{
  "num_hidden_layers": 8,
  "num_attention_heads": 5,
  "head_dim": 64,
  "vocab_size": 8192,
  "norm": "layernorm",
  "positions": "learned",
  "attn_scale": 0.125,
  "init_std_qkv": 0.0211,
  "weight_decay": 0.27,
  "schedule": "wsd",
  "decay_shape": "linear",
  "doc_mask": true,
  "train_tokens": 726900000
}
Each number is 500 + 40 x the weight over the matrix's rms, rounded and kept within 0 to 999. Layers, rows and columns count from 0. Numbers have three digits each.

# layer 3 attention output, 640x320, rms 0.0411, rows 609-639, columns 160-319
468524474513594523451440359514455454494526488440448511536523529441500508516417506468552487393492520449534482481510497464456495555557526418535525539499555400502454538446564543487587525478482600521493438457465490492478510478530604494528508540531584471494490563508566471527531434509495541537530496509517543593501518530477478506438515500557516502450480541474520449437444525535502449512516465505542530474530504466530515541512552473522443476497440457486555476556536468516519481502421456
461542520533506436519492521476555478511441518522511441513421527475510564490490500469433456589508452497463464530443492538465498494501474507460524476512436420564520510456512414494369465485521464441505474543474509491505517523451552559572421470548481486542453543459429499483487493520511505520519548525501494487450440466462487488495471510492484498541544523527517413545494476421495459532528471537557511514539481531482475533501496479519506420523475490474541435495502540546513525419520470
448434524461487560504421498461528495478470512518428521599568569506538449559553458484497490469471493530548487511533554458463553454517455515513472466447513460495507471471526530540446478475529498479543401574551461467574440475487418447540444497509513526465503483547539556516490536496440425535471571526515539519551550575477501504453470539514497491445517519463479472507461479453463463501529448532506494493525496576508461531482519436484487471468555480485515527510499560468485424485522467
485588491507567549509513477532464507422522426486408481514528499591652516479458510511504443497436478472417507493463509491467508478504499536608515463519460525460510508471499490511514579514545514460586411422491452511470458540521475467456534553446537544523558539455481404445455575478520536520457496521466507563460620531531482537465578451485511508446577505583517464455568474541529536554504568510516485470478538450527503542478540457488436571464546507567512465539553495476503481510517627
467536544474553513465507463542460480521465539536455480594488526482511489521556543525492501506483475515510431512525578477558553570509529494579581479460542470559541561483493498561427437516586506542477484514521456498551457546592516537491446470512517520517507470496481438495489506561566424471578504523455524478548500542498527475479480546426538526497488509480511521459477594560520480539536500544421507521462471503529499446480443617443489483535446556548478504509502444481527514490529508
562509513463562513445524478461525384474464501513522472462438476466497450520451616426510481492419434484505466505446482580487508511539547430486502524506533445485485484471386490496491492471488483516466524456531530564499550512456522514549518479523504499454520512511451525488600506550553518558537501477549474566527488513464486543551564519517505488481557524526471545509545499507498447545486498466498532544544516456547524505476431552531486471484516500613464526477545565574457488429485486
523461494475543379496465508455512545547510516507508448486502447506514511507520509531549496474537454469513528493513474511494474503483510518554521421433539419522498533486519496493516496494452490471483517517482526577510460450487449476566485451552421521433532441406533482472467439519532507428508547516485494527544547534455451566507530502477519515449525423528529534476458453486526524516442491496464527475516475468529440508544536481455513454507505586580582442529510564487553546475495521
514473496505577545552517518551478547510482530446529433548429492464504429512495406452532504516535552529520496487533486535489558478536549548562510514539454527544524461474559489475523494502525497548481496502508445507510545541478573509487526524505441565555478465434443539557495505579562515554490467496519414534531466452523454499467492503531411523563510416520441600502484522457514500525500558533513506459483513445447532533527513470441542502504473488496536474499457459528487430533511530
504535499502569513427525482526435515466465436519516357461533483506479439489534486522453534529497502571507572472511451452545534522527483507574582518542515448538472528509471471487467594585461558558597516475505481564541534515457568533519479554521462562436538462523502512454504482480530431513563512503546536558497497550478508496519420514538471515525473480499495512487488444528468456546519498512488444504479531526455461471541464445470425531595492473514524557475530440452503537472472528
565424515456504510499454472495535485503472516492479490523430508473437584552480371509526392470422503486453510461553425534460488502506477433538600538507504436522543486536454525489494436561506538484508508455548477518525497455474561550525462548492527480466557452474440456449527525503480503519502465512521455502498468563473478450460529525534447470461490485536546445444539478523565520484535507488508534471490494511549432469412555540434421505541519472516491508502509501556532557471503523
531545511498464526414503533457511433520526514511485529487391502543393528487500570562530454510464500484492431573461488471526488471481509479485521571423504532436471535514498502470377454552437486525397546531478547520602583528504495519472467536482578519425500505507538502519486452475554488520425531488518443536506528512509482573521459498497437520460546569494450532487461502483504585511491534486534493502503435521512477463531509512500524507453415515544513465483567568521502533432579466
495572486540440546533514538505546502485485562472434423532509486547485570597503523514476473530519503498492501518486518494491465532477513535534506523457471448470544568508425515590449457430513443539530488523591524501459513522450503596550401577488466458420497558519556464529504441518529489504507494508430541460498441492552502508537458525464520498531500453475460553456500533497499498527554543428506466476511469455505482467470463449551553473554510505460538470481471512473474498414489480
518422543522508488548494463423506476511462456516475456575490453511473425537506514440494535521488555469452457528506505478520515527537475529500431503449517529527519495531500530514445526493409460429553460528460478495515495587475540469420564483466488539525536502543514486544527464509520396447472554475527530460506566462457533471487527527520467529494538508472525460478487432579514576523481477558539493483472530448525504470509542484502529475542503480499513542496501460460433508563524414
551600468492430610519444538558374468490518461494527585491525476584461493553514530538505542405534552471536500494460487425434498506471488500453550531530448474454489432522456427552415504518460456498524568523515495544503500406452502533427492495517516536514520572629475485588484552509490516470552554465503475417429555438525486512521551442473536475507518485503493533454557525503519503418489485421525462467515502525493553444558543533503488475518527504555509513492492469509496517484519478
480521498494443512460511470489479518482408455428520513490559482495624611494469482466537551397513497559525474442441537539458541458389611504481509481457453428568431481513471432517520512500469516509526479472525525503536463523522562534563512478531495536488506534507545569520457490535549505643545511413513531495459490492491517502448426426540437492432542549502443519461458522431530467474459490487481465471513503475522473464536511572545524464472518513444476464523466583589569438461487544
548527508542452554546494448481495518445546459504472452571506465469540494512471582465502493516455604478533568554506468502504456492453467504522418498479478487543504448520577504559507506483548445522569467514552481473509446517478531465452505493496470509477445526461476503531447551502535461473486510536481477497517494520481512482531517502431536509496482496543517478484549520517466551564504484540498524468488557451487479529538466527498472501527536524544497512504527557454464482517446551
573509557436531488553479460609474534434439539580513542487493480513425533476451526508537439568529497542473445492467461492501526511416530515567459462530502470467555479488498483485492509540521508463515498569465497549465525485533540459575493528429494465521508527469482483465541395525452445495578440528479533543446478534528494498472505516472497506523520547472487493462488514456512515559513479532445479519493495531543500505478448521493476532512508483549518480582491501502492484557495557
533447548519573511532541486493427556513496483454503431490487517490550494501510512514457500504509481484528533503467390460463578491491470516470434461512560569537423489534550484557504526433562529548539522446519535516487520484561521525455485546413470506505490479541471452476526520487519560554430494483566542530530519497441484475483490508527554541514460529499518471489523507460474539498597534463498520453487521438582535553415450523506481528464474441544494548520472574529459507484516508
591570531470504517455527500506419475444558452562501459525474506468546543512480459572544513466559538484502480483511479559476469421487467506548507412490531479564537538453445521459488581519505540517513468446531467527483499538456474528463555452494457511470537512541423457444573548465482439498530512540454601580455493570504504459485433483542509428486559496495480492434505506468467555492526480474475519464393467494543447424515550567483496496478497530496465472494482450492509490432473480
533553516538534499487496488458467456495489479476580485468547551521500504554492524503494448479459514542512520463449523570465414476507485419492409458457487528489482529378527467521527459445500503565509551460530482457535432513506469536490510438578490489538456513488535458494474546517501554539563476589480567502507469434480501500521461503555520469515408510563534519478519511556529452435523503476463468514502491614488553493510437513457470562509437478514432438465552504477575448507586553
514487504498456494445545450455540527600458350506478463491504463501493485414553483487499504498569482498467559498501502471537478525485421483456510506527552575513465529425502450549482531541396552500483432515524472471507509499490520517521552498478541457541504471434475484541521493463471492502512569490467495493526482531520460518520496474520513489519466500476483469459490529469432540471473430464489515467485538546486471542553486514453442514473570481552490490507541519470522463481516490
418505512534587405454515599487487467504593445508456514453522514500490528514568503586603604447510561450493444502520462542447501475553449475506581528607513544547445520520508439496492523468452515475501522492505485523469435571486523494516512488507556538537454486527491506492500498452538472514521477436473547519524530519580474520478553499464462443461457542444541519423485484476468464573426507487511598542536540522541516546477435497477571507465527443552500480476453494455470504516529456
464475518541516444506488475536494503446500569517516491512499528501458467481542497450559431489479587530493525543453534509452531513422547567499525493470484483531496488534531494469538527552493501492490567515428508559444562505480410518519525504515497475536534441550490479510483447463530556515416493576473497493533521487546454543546501501509534454446468544452526444485525523449508458493515513486570485526530549417418501513463502442486551490514437477525516485475511498531497432537498535
476563509525518438504494480487471603530496462415533465424493451411551431479548493481481517422471438526480510525450480476465488474438550555589493512541449509479503465566499504509424539469495558606479568478495506566437480580535449503450526416473518504500439566488529545516580480518608503539543505455522484544507601499549497470506458557529536529469511488510550483472440525442501547445527486524466520456474517554461506532526547490489460513538443469505510489503546485506494479508450441
482461496527530499557432545538543487543522413496459476500436529462514519423437588534499497540486589526491468475424530484581534476481440395472471514456420502540489481518511487590541597535509508520443507563557541430545454515487458524509468480513579517557475425488523447516535524492440479458468579553588453467505569491461525527462522428560532495466449496486467486490465526497505478506547510571480415572438511458540525516450438506476534525531584491528491535507575563478519523522505481
450497563385552485523560481547481503474523490469406521459517528488428549485541458498582493519479556552546517550518492477543447528477442529477528503472425577489482536447501462554492568497568540502507531528508454567472456416556484505529558455453507493470428533488484544488464531493480484504463510510533461553499548485513512455491593543475475476529502524488553512497486556505539493499526521491473557503507444462506573503464513517412489455479492444421562506463477513556517534535479430
507580528522477373403553442456535493454461532540465547458529533532516522531477532532467490517447522492506455483438532545528450551461488517449473431501562515480473471495557466499514507478524502470492492493475534582493525554487481476517528474543509493508578517419510479478515522497546532518461466450491537457465452491471495508436510494505490485490482512454454519532495499506488477509497487507512531445486487505502484512433474451527483567505483469539542501488468579469556532504465526
563475444554502573450510581516507444462475535534412554589489513512464471493486529557540522561508500432537474429480469474550515522480511491553541602463516511504514422468469549517523497544500456381537554438502481479594489515462477525532500473496603519466573526555522465494505445488523487538457472488448456495516523510526498450514523463552486529588386465491469486451447472429526504471469425447534450503511471495505497532516517521488505520474499513491532557502527538417479477521505528
517488486522527440480467509562488519481567446546591462549482497495549533471553472427481508550476502579442490405527560476509533412510531453558566444565483494491528492551461472556462462539480538427531477531528445463513496488457489619508443464477510562479519456563590488542489502441523440535534507509502526507457500444502413519480459472476537518495481560494493540471457506471550512480478468522499576495510471529464514483511490457508500514475512553425471509476455551492480403507546472
467486464511389488453464468585522487490467499430435554487498515551489469530496492563520610517548529477536507453526543428422444481516479572559548500493430466502505471482505498495534482512504465531446531471521553553485559535472446550552537528471481535500508513503426580480454523479480501416501503457511469505443513477476466527484488464498489436449563539514464490556504499523511535460508486470449541531538528498456519491476521505554545465420459482553474550515483533579546464525534507
440504508525525410516497565493519501476559508502482500501487497465506534461492422522520433453471529436511489518463449423548556397492549433449411452528502533467520449513534505481471496552519581521540512532546491493521472473564446511505439511540564544407479386555469502527443562520506539479499591575480534500513524525521502468529522511487489480466471539476527505510508465479564499522529485529476499552463445492539471548508494517507506516515519522496495533498557473529467498504518468